Part of a small language model's weights.
Training: a variant of Adam for these matrices, 964M tokens, 3676 steps.
Each number is 128 + 32 x the weight over its row's rms, rounded and kept within 0 to 255. Layers, rows and columns count from 0. The size above them is the row's rms in percent of the matrix's.

# layer 4 MLP up, 3584x896, rms 0.0277, rows 2929-2988, columns 280-335
size [104  89 106 108  98 105 111  96  92 103 101 102 100  95 102 107  97  79  92  93 105  98 106  90  90  87 101  94  96  99 108 104 101  99 104  93 102  99  85 101  98 107  78 112 104 101 104 106  94  99 111 103 103 101 105  96  97 102 104  98]
[[139 151 166 127 143 156 143 126 128 127 147 114  51 146 147  99 112 152 162 153 147 101 154 131 107 121 125 111 175 156 109 113 145  70 174 153 174 171 124 215 156 167 117 161 144 150 177 130 100 106 115  41 128 143 127 117]
 [152 102  78 125 185 135  92 118  94 177 197 166  97 156 109 190 160 117 145 165 120  96 125 128 100 113 133 172 127 137 145 140 135 121  94 163 124 135  96  91  86 103 120 141  94 136 121 126 121 186 135  78 154  62  95 151]
 [138 123 123 155  95 137  55  85 102 139 158  20 110 136 140  96 204 138 154  84 131 127  86 135 139 117 143 163 165  70 172 147 122 148 113  98 115  79 115 102 136 111 194 100 157 140  99 123 113 164 119 107 103 115 141 174]
 [106  40 139 138 168 114 127  86 153 121 136 160  99 115 152 118 169 110 124 153 125 140  57 112  86 137 204 147 112 153  98 160 203 157 162 173 103 106 153 140 151 117 141 138 120 139 114  95  85 139 119 149 162 117 139 126]
 [148  87 159 101 146 126 121 157 146 141  75 158  89  97 126 184 117 125 103 120 140 118 126 137 141  76 137 178 131 177 135 153 175 191 161 101  97 127 165 175 152  97  94 131  77 168 144 135 117  74 150 155 160 117 125 119]
 [150 114 116 127  99 179 121 174 189 161 148 127 139 137 125 122 153  90 140  86 130  85 133 112  78 129 162 101 117 129  76 117 128 135 122 165 139 104 114  64 151  92 133 137  62  63 156 147 122 113 108  98 153 177 179 107]
 [159 147 112 119 110 142 139 189 117 137 195 153 105 156 118 143  94 126 152 148 114 162 120 204 135 174  77 121 154  74 119 151 103 118 150 170 117 168 119 164 102 132 106 192 156 173 152 130 101 187 107 122 124 184 139 139]
 [159 166 117  82  87 154 114 157 168 120 157  59 148 115  76 172 150 158 170 168 141 116  91 159 139 138  91  56 140 120 146  88 150 156 146 146  88 154 124 114 114 149  98 154 186 126 103 105 167 125  79  81 153 139 110 111]
 [132 109 124 101 137 144 109 144 166 109 145 220 148  72 109 139 179 168 152  80 119 120 129 130 142  87  86 145 150 109 123 134  52 126  73 163  85 171 170 108 167 128  96 143 119 157 173 122 190 208 130 142 164 177 122 109]
 [ 94 127 129 149  67 149  87 102 127 123 155 134 111 115  94 133 151 114 137  61 122 116  78 139 118  59 134 141 120 146 158 155 140 167 143 121 147 126 133 127 148 143 160 152 122 123 137 205 100 111 187 207 117 120  77 135]
 [ 94 167 139 126 152 141  56 159  80 151  85 165 143 166 100  77  75 108 141 132 121 167  61  66 144 130 113 159 115 132 159 193 129 116 189 130 102 150  99 167 112 139 162 159  86  99 169 116  75 141 102 148 109  72 105 172]
 [135  40  94 164  90 131 112 130  98  69 126 130 129 167 119 172 103 134 132 169 124 191 105 170  99 139  79  81 147 108 166 131 190 169 163 121  83 136  83 112 127 148 174 135 116 171  71 135 129 133 141 159 202 154 165 166]
 [122  57 106 135 176 163 137 153 132 139 133 113 142 105 134 118  82 108 111 144 116  83 140 134 115  92 153 125 125 111  75 146  97 137 137 159  91 117 178  94 173 116 182 114 143 113 176 145  86 150 103 138 146 152 117  93]
 [ 79 122  97 123 131 130 116 132 153  73  99 171  93 141 149 153 148 122 131  68  69 165 112 156 121 137 152 120 143 124  29 118 184 146 101 151 160 111 165  87 155 153  92  85 121 152 127 138 109 138 138 122 101 102 128 114]
 [ 66 168  91 138 117 158 127 125 152 160 139  27 136 144 131 142 154 151 110 134 129 105  84 163 118 146 150  89 120 106 132 134 131 186 143  96 164 137 152 128 102 108 206 187 173  24 150  85 133 120 139 139 140 141 134 132]
 [134 157 156 170 119 152 113 131 146 130 111 120 156 155 115 115 124  98 119 176 135  80 117 127 118 164  96  88 128 142 150 185 157  19 145 160 140 176 151 114 175  77 165 173 106 110 127 105 101 157 126  96 100  86 124 140]
 [120 182 160 160  84 120 144 141 255 166 112 125 166 124 115 123 173  82 122 152  99 102 106 110  39 171 165 127 158 144 177 139 144  81 130 136 151 198 141 188 176 147 129 161  81 127 138 113  83 128 131 230 120 193 183 157]
 [152 149 143 113 132 118 122 115 107 121 167  55 117  83 145  49 154 116 166 148 132 144 149 147  96  81 124 154 110 161 147 113 109 180 142 138  69 168  89 133 123 160 107 125 117 124 169 116 176 113 180 122 141  96 150 139]
 [115 137 110  82 107 128 114 106 161 180 112 141 110   8  76 144 178 123 223 145 149  94 142 121 111 116 180 124 152 205  85 128 102  95 194 134 107 154 167 117 149 148  99 137 166 136 131 170 133 145 162 146 117 107  87 145]
 [134 140 193 183 166 132 146  84 153 131 119 110 138 147 109 126 128 115 164 129 148 105 143 106 160 141 144 130 146 104 136 117 114 153 137 115  74 169 125 179  82  99 108 134 134 131 152 192 107 123 117  97 121  90 137 104]
 [102  87 135 148  79 133 128 127  99 171 132 135 130  63 104  90 111  52 160 149 112 103  79 133 112 163  72 142 127 171 121 143 118  92 154 132 106 159 181 147 135 175 149 139 154 105 136 139 103 113  61 109 114 229 141 167]
 [ 96 109 144 109 138 147 113 116 103 138 132 113 103 142  61 103 102 130 102  84 136 143 132 131 116 101 177 103 160 183 163 132 138 151 112 125 182 134 119 118 119 120 123 125 136  83 147  88 110 112 151 121 106 149 219 116]
 [ 93  75 146 183 178 136 210 120  88  97 110 159 126  97 114 141  85 131 112 196 161  95  42 201  87  73 134  70 108 111 109 114 169 127 171 135 119 124  93 160 138  95 171 127 130  30 131 150  95  74 124 155  95 135 168 194]
 [122 112 157 118 168 116 117 192 127 129  87 125 125  94 121 126 146 120 141  89  34 124 109 129  76 119 116  69 143  87 110 129  78  83 120 136 108 114  72 156 128 127 192 153 143  92  81 139 131  53  91 181  92 122 134 154]
 [121  74 134 128  86 119  72 116 132 115 174 103 114 167 133 161 123 122 159 156  97  90 127  77 126 113 133  36 139  93 145 210 110 109  80  81 140 131 117 128 159  89 135 115 125  96 142 192 107  95 173 131 183 137 141 105]
 [150  24  60 152  81 105 141 138  87 112 154 139 109 120 118 150 146 165 111 163 153  81  91 135 122 141 143 134 117 154 144 164 177 132 142 108 125 103 136 149 140  71 177 114  89 125 102  85 153 113  71 122 151 177 164 136]
 [139 159  77 169 140 161 118 125 120 192 145 121 135 137 131  88 123 113 108 152 165 129 107 126  97 120  84 114 142 116 140  96 151 129 120  75 118 121 185 130 121 118 120 138 149 119 128 139 132 175  71 128 120 146 177 143]
 [ 64 156 172 132 160 139 126 113 106 190 128 100  98 144 116  86 148  56 118 170 100 162  95 226 140 103 100 221 117  72 144 138 113 131 143 166 143  56 184 118 156  43 178 140 113  79  76 255 128  71 109  94 134 160 125 129]
 [153 139 141 158  95 148 126  62 212 153  77  50 144 172  80 111  80 165 123 117 113 116  88 141 140  58 127 133 180 140 146 143  83 122 135 131 109 140 163 122 111  72 105 129 139 105  77 145 169  61  88  68 161 102 134 115]
 [104  62 143 133 153 173 162 197 187 141 160 130 108 130 124 141 139 153 108  60 146  75  95  87 166 129 123  94 139 188  65  96 172 145  76 120  93 122 147 187 142  99 229 124 134 133 167 130 150 122 113 117  87 102 107 114]
 [ 99 112  90  99 139 110 121 129 162 158  89 188  43 138 117 166 166 160 143 132 127 145 102 121  78 127 137 153 135 118 148 165  97 124 161  92  96 121 112  85 113 127 117 140 121 106 148  97  93  98 110 124 201 162 187 117]
 [ 71 128 175 171 198 166  95  93 212 144 177 164 138 103  53 128 157 126 134 113 133 140 138 169 109 115 107 116  94 159 188 118 117 135  90 145 147 110 130 123 155 136 152 110  94  84  89  94  98 170  73 162 146 188 138 137]
 [122 115 133  84 103 217 162 143 139 147 155 169 110  99 112 139 152 144 189 119 152 104 142 170 143 190 156 144 136  33 153 129  77 131 106 156  64 183 138 136 142 127 135 144 176 122 110 131 100 133  75 147 146  94 130 142]
 [111 118 125 129 139 163 144  88 126 107 114 154  36 184 154 106 123  77 155 125  86 162 128 175 144 163 165 119 156 181 150 137 140 114 151 128 180 115 148 131 118 107 118  86 118 110 124 130 171 161 157  98 136 110 156  94]
 [130 183 114  90 154 120 125 185 135  79  73 154 123 172  92 122 101 126 183 119 141  87 153 126 139 109 145 122 162  94 167 158 145 129 127  89  91 117 112 137 148 137 164 146  75  85 116 110 111  85 147 131 140 120 158 144]
 [ 88 128 161 143 131 105 141  95  89 149  88 166 122 156 123 178 127 110 159 113 166 147  72 141  93 156  93 110 138 147 165 148  93 144 112 101 161 188 128  51  46 137 131 150 127 142 147  82 156 113 101 163 130 189 155 141]
 [154 114 110 110  76 123 164  99 151  80 111  91 126 199  88 158 112 130 164 103 138 146 151 102 149  99 113 136 143 102 110 121 126 210 105 169  80  70 171 209 111 117 173  90 142 140 118 192 144 113 135  47  98 141 145 103]
 [132 121 135 144 151 180 141 145 109 145 167 126 133 192  54 158  91 138 114 131 135  69 115 180 129 156 143 144 139 106 140 113 122 137 100  72  96 128 146 132 148  83 161  73 128 132 141 144 202  89 130 166 185 171 131 100]
 [101 112 184 154 143 127 115  39 132 118 104 141  65 124 166 128 111  33 122  91 108 187 106 186 173 129 123 110 160 140 129 133  87 173 155 133 137 100 112  96 140  68 149  96 139 124  78 137 121 102 117 140 160 153  79 173]
 [105  95 120 125 102 149 142 128 135  74 146 161  97 120 169 137 140  91 158 161 104 150 130 177  84 107 102 106 128 125 159 152  91 111 108 178 130 155 132 126 120 109 104 120 108 104 128 103 108 112  63 154 167 118 161 115]
 [128 134 136 131 143 128 118 162 132 164 112 155 179  96 129 146 145 113 143 109 134 127 126 198 156 146 121 138 143  73 152 148 119 165 121  80 104 117 122 128  96 188 139 149 155 106 156 137 175 114 154 144 160 172 146 158]
 [117  81 121 126 129 143  97 142 175  92  98  97  91 138 145 139 141 154 100  55 103  86  51 168 118  90 111 115 125 103  96 148 124  97 163 129 166  83 139 179 110 148 153 158 172 112 156 115 156 106 118 153 127 148  44 152]
 [120 122 133  91 136 133 151 105 141 103 142 112  39  79 145  97 147 126 189 164 132 143 113 179 167 151 126  28 110 120 103 105 100 118 117 114 184 154 110 147  97 143 130 139  78 131 154 110 135 134 169 189  92 122 175 113]
 [132  79 119  98 193 146 162 134 142 114 175 155  65 140 182 134 112  84 128 175 141 136 120 136 120 153 138 141 117  79 156 129 136 189 169 130  72 119 151 115 124  99  86 134  56 136 211 165  95  42 116  55 183 109 143 144]
 [106  81 171 210 211 166 136 159 106  73 134 115 115 161  95 187 119 114 184 126 110 148  54 178 123 160 135 105 147  80 129 140 143 157 187 117 154 127 161 161  51 156 120 128 155 105 142  89 131  85  89  63  89 180 109 115]
 [178 111 144 170 159 119 123 142 134 128 121 108  98 161 107 160 115 103 100 125  79 120  59 143 159 123 110 176 115  82 149 211 115 139  92 113  62 108 139  82 116 115  89 138 118 118 169  84 135 137 165 118 115 182 190 123]
 [108  98 156 100  99 149 130 203 120 120 153 107 109 146 151 112 128  52 161 109 118  63 119  98 120 141 157 213 172 171 109 180  80 133 117 196 148 126 130 161  97  88 139 125 111 103 120  57 143 126 115  90 102  98 149 128]
 [185  95 126 157  97 136  68 164 143 135 120 196 104  96 102 103 147 134 219 101 139  81 124 173 110 138  82 177 112 175 121 167 151 163 179 116  54 141 174  59 129 136 147 127 159  61 196 147 130 201 127  71 154 149 141 165]
 [ 82 104 143  52  84 188 144  43 154 131 157  92 126 152 111 141 123  96 104 144  97 130  91  89 124 139  71  92 121 134  83 110 125 162  75 111 158  81 130 138 142 164 130 113  87 106  79 148 130 126 134 157 131 125 155 119]
 [112  97 126 131 180 135 134 114 174 127  97 122 125 126 131 120 131 112 138 133  88 147 128 154  91 160 134 175 124 151 144 124 160 124 127 134 136 105 152 151 153 105  70 105  91 166  85  94 130  78 127  91 129 165 208 124]
 [106  86 110 178 155 158 136  84 134 141  69 145 190  75 103 116  92 163 131  90 110 181  73 123 140 114 174 186 162 110 162 100 138  91 123 162 159 132 100  79 158  91 186 131 114  99  99 146  94 153  59 177 143  67  85 153]
 [113 126 135 116 151 123 122 149 106 136 161 144 116  72 126  91  95 104  91 123 121 127 140 120 146 123 128  98  87 155 137 183 145 140  88 164  91  79 141 126 137 106 138 125  83 144  71 102 145 126 118 141 171 124 155 175]
 [114 119 209 186 125 189   9 129 115 149 150 113 136 147 168 102  76 186 158 116 110 134  65 164 120 133 151  59 137  99 120 121 123 168 110 177 127  66 209 160  97 179  98 163  80 142 153 123 172 121 113  95 163 185 188 171]
 [127 126 141 167  64 174 147 117 191 130 162 146 139 118 200 139 133  57 133  84 130 100  78 138 122 200 117 161 132 104 123 159 130  94 150 180  95  80 107  82  91 116 142 185 128  71 187 156  84 124 168 176 174 143  69 133]
 [128 131 106  89  59 129 161 124  99 123 182 119  96 120 114 117 181 120  89 189  69 160 107 148 109 128 120 151 143 155 142 102 129 102  74 104 132 110 105 121 131 147 111 158 172 139 138 129 116 124 102 108 163 172 116 102]
 [117 174  74 138  91 122 132 137 111 128 184 143  82 134 128 145  71 120 181 136 112  79 103 126 140 144 161 117 105 125 141 140 116 183 111 124 153 114 105 151 163 129  93 182  57 145 135 159 143  97 131 142 144 120 103 135]
 [ 72  84 153 162  85 149  80 198 186 112 101 146 124  90  93 133  64 142 191 175  70 113  79 118 121 131 148 158 133 132 151 139 140 144  65 159  75  92 105 150 119  77 165 177 148 102 154  90  45 195 111 132 140 130 158 116]
 [142  99 134  88 116 140  97 116 146 133 107 168  94 108 159 139 202 164 187 210 117 162 105 116 140 147 141 122 130 139  87  96 101 117 149 129  58  82 117 127 120 161 102 134 151 141  94 141 186 147 128 145 100 100  94 115]
 [101  96 102 142 130 137 163 111 105 134 108 168  98 149 134  91 137  81 163 144 110 104  89  89  98  57 100  90 135 122 150  93 142 119 156 148  83 127 102  92 101 129 158 136 152 123 117 159 160 153 128 113 144 111  87 134]
 [133  74 158 115  78 157 116 119 184 152  67 169  90 140 139  75 117 165 126 146 124 109 156 114 172 107  78 167 139  89 106  93 117 108 115 131 169 171 131 114  60 113  87 125 116 147 136  64 122 139 179  84 209 121 116 179]]
# layer 4 MLP down (transposed), 3584x896, rms 0.0223, rows 2929-2988, columns 280-335
size [106  88 102 103  84 103 104  93  90 106 105 103 101  93  99 112 100  74  85  94 107  94 103  92  96  81  99  92  96 102 108  97 104  96 109 100 108 102  74  94  96 117  75 106 108 103 110  98  94 101 110  92 111 109 103  89 102 101 108  87]
[[ 91 162 140 113 112  93 170 126 139  68 145  86 104 154 117 125  83  65 135 119 133 192 115 162 183 175 102 154 134 127 121 146 131 112  88 167 116 118 178 125 119 144 141 108 173  95 193 146 118 176 146 119 101 181  65  77]
 [104 138  78 118 115 103 239 127  98 114 122 136 132 122 141 104  65 165 132 175 143 206  74 120 172 153 116 114 104 189  90 125  24 105 163 133 122  76 100 127 102 128 122 159 206 155 111 161 111  66 126 137 129 159 181 126]
 [101 144 102 126 134 123 150  83 114 136 143  70 132 179 175 125 104 101 151 105 129 126 111 126 164 154 181 108 123 139 105 112 133 131 120 167 199 105  64 148 104 153 143 125 196 134 152 117 115 127 105 134 149  87 134 148]
 [ 96 113 109  94 119 108 191  94 110 132  76 137 133 107 106  71  77  67  95 127 169 141 123 124  80  75 221 113 140 105 112  73 190 125 125 169 185 147 146 140 133 126  80  67 135 187 138  78 100 163 139 139 119 163  83  94]
 [143 163 102 117 201  94  63 107 123 128 151 151 162 132 108 133 126  90 174 166 199 153 139 119 152 123 167 121  77 138 128 156 104 133 160  88 139 139 178 108 178 153 175  53  83 122  78 176 120  85 192 141 146  85  84 122]
 [143 124 124 130 112 122 150 126 160 137 211 105 158 132 118 109  81  46 142 158 113  98  73 178 108 133 117 206  85 141 119  89 136 141 124 187  84 128 145 115 132 142 156 147 139 181 174 148 125 111 136 180 104 156 162 183]
 [155 176 116 173 120  95 146 139  97  95 107 124 113 166 183 198 144  68 206  92 133  93 197 171 133 107 150 148 156 118 155 150 107  64 172  97 139 151  83 117 128 123 112  98 103 108 108 137 103 114 133 142 118 183  94 131]
 [160 176 126  93 123 116 115 150 170 104  81 120  51  76 114 104 101 139 214 133 111 140 133 141 146 113 108 143 164 164 139 123  54 125  60 128 118 107 143 152 155 135 125 165  99 119  63  86 171 158 104 118 123 139 120  96]
 [141 118 139  72 127  86  93 130 170  62 190 134 167 146 143 117 112 116 158 114 177 167 106 165 156 127  94 125  76 141  87 188 133 102 118 145  89 120 149 105 109  93 142 143 119  94 196 135 114  68 161 138 136 149 160 119]
 [147 135 107 125 159  74 193 171 127 117 148 139 164 220 122 118  82 117 120 129  97 155 110 160 137  85 127 130 166  95  88 115 137 113 230  93 108 103 158 109 104  81 128  67 125 166 125 122  83 156 123 188 124 137 153 151]
 [180 137 145  98 107 148 103 139 132 148  88  82  59 183 167 150 109 112  88 128 153 174 160 157  73 101 157 122 168  97 145  95 172 132 123 109 129 113 129 136 137 102 102 167 157 124  74 113 134 143 129  88 126 127 103 148]
 [143 190 110 168 138 164  90 175 173 132  98 206 124 130 148 124  94 157 105 143  70 120 111 153 146 138 149 152 128  61 137  85 143  60 174 192 144 111 125 191 105 148  90  76 170 131 111 142  92 128 162 141  63  93 153 137]
 [148 153 178 166 156 118 162 117 148  83 153 166 104 141 125 120 126  94 138 123 194  83 166 104 159  73 100 160  75 103 120 121  78  64  86 175 117 100 141 114  27 104 150 119 127 125 112 137  90 142 160 147 106 106  88 110]
 [134 115  80 114 115 131 172 109 173 206 140 137 144 116 145  67 132 144 180 135 102 163 116  88 118  68 160 156 119 125 157 113 208 102 117 164 174 135  96 147 165 123 152 139  72  72 118 122  92  92  77 113 120 141 158 138]
 [173  72  95 144 169 123 117 167 144 197 180 107 136  89  92 140 143 131  92 116 149 118 146  86 178  91 102 125 116 159 115 147 158 187 106  93 178 108 143 138 138 100  62 171 212 198 158  97 132 114 162 132 132  99 154  84]
 [148 122  89 122 153 147 153 217 119 104 156 122 122 124 175 147 140 136  84 131 115  52 164  89 139 116  90 144 145 137 116 195 101 154 104 118 169  90 139  74 112 162  92 103 147 172 145 186  78  97 122 175 114 113 115 112]
 [117 149 112 205 109 120 163 134 127 147 161  99 105 147  61 123  82 172 163 147 161 229 152 146 126 131  80 120 120 150  98  90 148 109 158 134 104 109 139 104 141  85 106 102  96 152 118 119 104 138  91 104 110 192 161 145]
 [118 103  55 136 104 165 134 197 108 151 149 138  79 141 114 178 138 165 142 105  95 135 201 101  71  93 183 138 167 139 105 131 136 196  82 161 128  96 122 117 133 104  89 153 139 145 162 196 119 123  98  97 139 203 143 112]
 [119 120 107 159 133 136 135 123 163 116  97  61 188 160 121 140 131 137 114 135 132  75 104 103 147 101 157  93  83 113 138 190 159  96 141 154 188 130 211 102 121 120 139 179  83  49  44 108 131  77 149  89 134 154 122 128]
 [ 87 115 110 129 143 167 125 108 117 147 135 195  76 208 121 136 140 123 118 138 102 191 131 122 159 162 136 136 127 111 124 128 140 132 156  81 122  90 137 128 159 121 103 153  85 180 108  73  89 169 134 114  73 138 142 154]
 [ 97 139 129 148 130 128 129 127 103  72 109 135  67 130  49 138  98  96 110  84  97 170 141 120 142 125  87  85 156 153 137  92 190 137 137 152 119 184 149 152  97 157  55 135 153 147 138 128 145  90 122 148 121 150 130  75]
 [158 138 143  95  86 149  98 147 101 162 115 131 140 155 113 113 127 119  82 106  93 120 133 149 121 205 110 113 168 101  85 104  80 174 115 150 106 153 160 162 154 178 177 101  98 119 158 168 105 115 150 179 103 108 124 147]
 [107 127 163 117 134  89  95  89 117  99 105  79 133 126 159 140  95 129 126 123 128 177  98 169 116 125 173  69  90 103 121 125 124  54 160 108 137  78 131 149 108  86 150 113 110 103  91 137 158 164 187 110 132 123 152  94]
 [165 163  96 141 144 145 115 176  68 109 159 101 152 182 152 211 126 133 121 166 102 135 122 120  56 110 152  64 108  99  97  97 141 170 138 162 126 142 128 159 140 116 130 144 120 162 180 204 120 114 128  93 139 118  82 131]
 [115 100 151 157 172 117 124 138  85 177 107 140 128 122  64  99 155  97 142 151 174 144 161  79 123 132 109 168 100 160 158  74 173 187 134 137  87 112 143 110 107 125 126  81 126 153 159 140 157 203 105 100 144 128 155 141]
 [ 90 117 119 111 118 109  53 110  99 119 116 107 123 219 187  93  60 111 151 144  90 120 110 170 177 162 115 144 147 122 137 112  85 173 136 174 168 102  98 128 154 143 115 131 173 123 155 156 126 112 156 117  90 124 149 108]
 [133 155  69 125  69 131  69 141 142 170 139 112 139 151 124 119 121  97 155 116 127  71  98 139  98  89 141 129  97  87 124  80 101 110 102 165 102 116 157 112 145 136 117 139 104 132 191  62  75 107 138 116 173 137 129 149]
 [181 130 165 136  77 134 140 127 121 113 177 136 155 116  59 136 151  60 128 155 124 120  71 187 126 124 115 197 117 137 150 108  93 115 140 132 139  94 108 121  82 177 137 134 147 101 131 244 117 173 152 149  78 107 186  89]
 [111 177 140 132 137  78 143 151 132 165 179  94  95 167 115 106 108 187 126 134 132 160 173  61 114 124 156  71 117 122 113 147 157 139 129 116 136 116 117 173 135 124 119 129  85 121  97  93 157  95 147 102 137 155 135  66]
 [173 125 104 135 121 162 164 153 168  99 157 117 104 120 104  96 116 160 171 110 124  77 117 142  79 111 187 155 139  86 118  95 129 171 154  96 145  89 170  92 133 157 198 107 109 135  73 131 132 163  87 103  94 105  97 167]
 [160 117  92  78 118  94  84  96 135 135 165 164  90 138  96  99  84  49 115  97 142  84 125 110 108 107 117 112 110 109 137 140 138 134 174 162 152 144  88 166  44 147 109 124  95 132 138  82 141 128 103 147 166 100 163  41]
 [109 134 195 145 102 161 124 110  84 178 132 139 116  76 183 150 155 116  54 107 186 123 118  99 113 157 100  82  91  77 159  78 102 111  89 115 113 128 126 145 100  89 113 111 161  92 172 123 142 113 110 138 156 136 164 139]
 [229  87  64 122 136 131 161 194 165 110 221 100  96 124 124 136 124 137  99 166 148  95 146 137 130 122 181  86 107 151 112  87 142 174 117  90 143 158  87 110 144 137 120 165 143 205 120 146 226 147 170 213 107 165 157 128]
 [124 177 110 149 121 103 102 172 127 108 187 124  99 121 102 131 121  99 209  93 164 116 135 160 109 144 146 125 119 152 128 185 145 107 113 150 146 109  80  99 113  73 129  98  92 110 151 132 137 147 111  83 156 140 101 138]
 [112 158 131 115 127 137 173 126 136 106 142 130  90 133 127 125  91  94 102 211 109 103 154 113 135 140 105 146 133 105 193 125 106  71 113 141  90 125 180  70  77 132 124  86 124 141 113  94 111  93 160 134 161 112 116 168]
 [138 119 150 147 114 130  71 105 181 186 152 130 134 115 121 101  78 159 101 145  87  81 124  80  80 193 129 116 106 125 133 126 133  88 161 141 159 162 102 111 106 218 125 150 174 105 175 138 184 174  89  80 191  86 156 131]
 [ 84 138 145 114 133 125 189 103 155 166 134  98  75 145 137 133 110 159  96 236 109 198 129  87  90 107 136 155  99  95  92 154 117 144 194 148 115 141 139 173  95 178 117 134  23 164 162 127  82 136 147 155 113 139 112 161]
 [159 133 159  74  96 101 118 182 102 144 187 131 120 143  92 138 147 169  61 151 143 167  38 186 100 100 175 164 125 112 175 141 120 109 147 152 154 167 122 196  90 124 131 106 161 137 122 146 161  69 130 129 178 143 202 149]
 [131  79 118 140 115 137 143 149 125 161 160 165 151 159 110  90 139 105 115 110 185 171  98 175  73 110 130 113 150 117 146 138 107 122 182 207 156 219 157 123 186 102 189 147 122 113 113  70 172 135 160 122  97 155 134 148]
 [ 69 134 124  86 155 137  98 133 167 113 147  95 126 138 110 118  95 132 144  84  69 151  76 169 130 130  98  85 145 113 167 100 145  90  60 170 194 168 104 139  74 152 154 206 127 137  79 125 141 149 130 120 178 145 141 109]
 [138 159  97 162 163  33  64 146 119 139 119 147 106 110 106 160  77 103 105 119  98 160 134 112 121 120  80 165 108 123  98 147 165 111 132 148 121 132 117 150 139 152 155  89 171 109 140 168 176 150 140 135 138 155 143 139]
 [164 163 108 152 122  71 164  84 119 125  98 133 151 129 159 155 170 139  91 106 109 142 129 113 145 165 102 135  83  66 115  98 174 176 133 106 118 171 143 159 132  40 205  87 119 133 168 116 133 169 145  95 115 121  68 148]
 [180 106 106  69  86 174 151 168  35 228  91  91 141 126 102  99 153 167 158 101 144 130 167 203 133 144 116 131 164 136 146 154 149 156 158 151  86 112 120 136 167 116 107 113 118 133 147 130  92 169 114 180 127 169  93 196]
 [100 153  61  84 132 181 143 103  74  88  91 128 116 129 192 117  99 140 133  95 130 127 173 118 114  96 111  98 106 122  98 135 119 104 110 133 102  91 146  76 144 202  53 133  55 119 110 122 102 102 167 108 149 124 182 153]
 [132  82 163 146 145 181 135 167  97  48 207 116 124 146 130 180  84 111 181  94 112 164  64  96 144 158 181 133 143 130 139 132 141 185 155  88 135  89 158 139  92 142 118 126 123 140  73 137 169  65 137 135 161 110 135 138]
 [145 205 150 122 116 127  90 148 117  88 146 153 139 108 107 111 104 142 157 183 128 191  91 121 129 170 102  95 125 160 130 147 102 153 140 131 109 128 170 115 133 124  62 192  96 112 136 182 122  87 132 168  96 124 153 100]
 [171  73 147 102 137 145 153 120 123 129 119 178 112 116 135 140 106  95 134 116 117 121 193 117 167 118 139  84  83 138 112 110 118 142  80 110  75 105 133 144 107 123 122 111 153 180  84 117 137 172 124 157  86  79 113 117]
 [119  95 145 193 134 140 170 165  77 188 138 200 170 134 147 114 111 149 163 170 199  47 216 125 136 132  53  90 132  87 117 186 131 146  82 112 118  97 122  91 116 149  88 108 147 168 159 119 146 136 103 107 177  88 148 165]
 [152  47 127  97  94 130 136 146 134 110 139 172 123  92 136 123  57 129 122 121 160 112  91  84 161 151 171  97 116 109  83 121 108  98  99  91 141 142 136 134 158 155 215  72 134 121 104 159 126 129  90 156 123 147 113 126]
 [119 149 125 118 130 134 109 150 182 137 131 123  99 101 168  80 144 124 105 110 175 142 148 197  75 157 156 121 123 145 172 132 141 130 116 127 106  92 122 128 146 139 125  96 116  99 159 136  91 101 119 140 172 145 147 158]
 [161 100 108 136 131  72 181 182  83 181  98  57 170 134 140  76 105 154 158 153 111 113 121 127 113 114 139 121 129 117 158 120 120 115 132 106 155 203 136 126 127 145 123 107  84 120 130 114 139 169 116 117 120  96  97 122]
 [119  90 188 162 114 189 141 166 120  89 136 135 111  66 170 144 119  99 149 106 181  54 122 116 140 153  94 123 114 143  68  95 146 115  69 117 129 154 128 118 106 172 127  98 139 150 170 114 115  87 125 152 120 134 123 139]
 [157 131 142 125 149 139 126 106 133 138 167 165 121 169 134 133 165 124 146  95 153 151 132 120 153 123 100  95 179  81 163  84 116 154 177 122 136 173 181 104 165 114 170 111  73 127 133 175 161 174 136 110 123  73  93 164]
 [172  98 189 178  95 131 113 130 110 141 145 161 136 142 138 105 137 160 115 128  94 110 147 152 191  97 155 115 116 123 226 127 124 115  88 107 128  91 138 163 140 102  87 109  48 102 133 140  84  90  80 144 130 148  73 113]
 [172 104 106  72 152 121 106 161 139 137 109 133 142 141  42 123 126 118 131 145 117 210 144 154 167 114  77 173 122  72 116 192 134 152 164 120 139 126 166 150 126 166 148 179 116 126 135 145 171  96 135  97 157 148 112 114]
 [ 93 156 169 134 151 126 141 128 119 137 107  90 124 221 141 141 136 214 137 142 172 159 157 115 153 180 121 114  72 118 150 116 142  98 101 127 129 142 155 168 141 146 149 177 169  99 139  97 139 105 139 142 172  99 181 101]
 [ 90 128 147 138 120 106  76 103 132 119 147  86 138 181 121 149  70 162 133 141  99 143  47 101 144  86 132 113 120 193 115 166  73 165 146 169 166 129 137  77  93 153 193 166 113 165 173 151 174 147 117 159  71 100 130 116]
 [157 114 150  99 105 114 171 115 157 106  39 172 122 164 119 111 175 159 146 150 134 143 127 129 172 163  79 133 135 154 123 130 123 119  96 136 153 135 165 112 162  94 162 124 123 167 115 135 150 210 129 117 126  91 133  80]
 [102 145  83 139 110  76 105 136 127 120 133  97 129 126 126 161 116 166 113 129 105 124 139 134 138 178  86 142 101 153 145 186 114 122 148  74 177  96 111 174  73  87 137  87 139 127 120 156 164  92 141 135  72 124 140  89]
 [114 131 138 135 195  64 114 125 141 201  93 185  79 133  73 142 119  81 179 134 177 148 152 149 166 199  73 104 119 123 101 178 128 170 108   0 130 115 143  90 157  72 134  82 155 153 139 150  97 126 119 127 100 127  32 140]]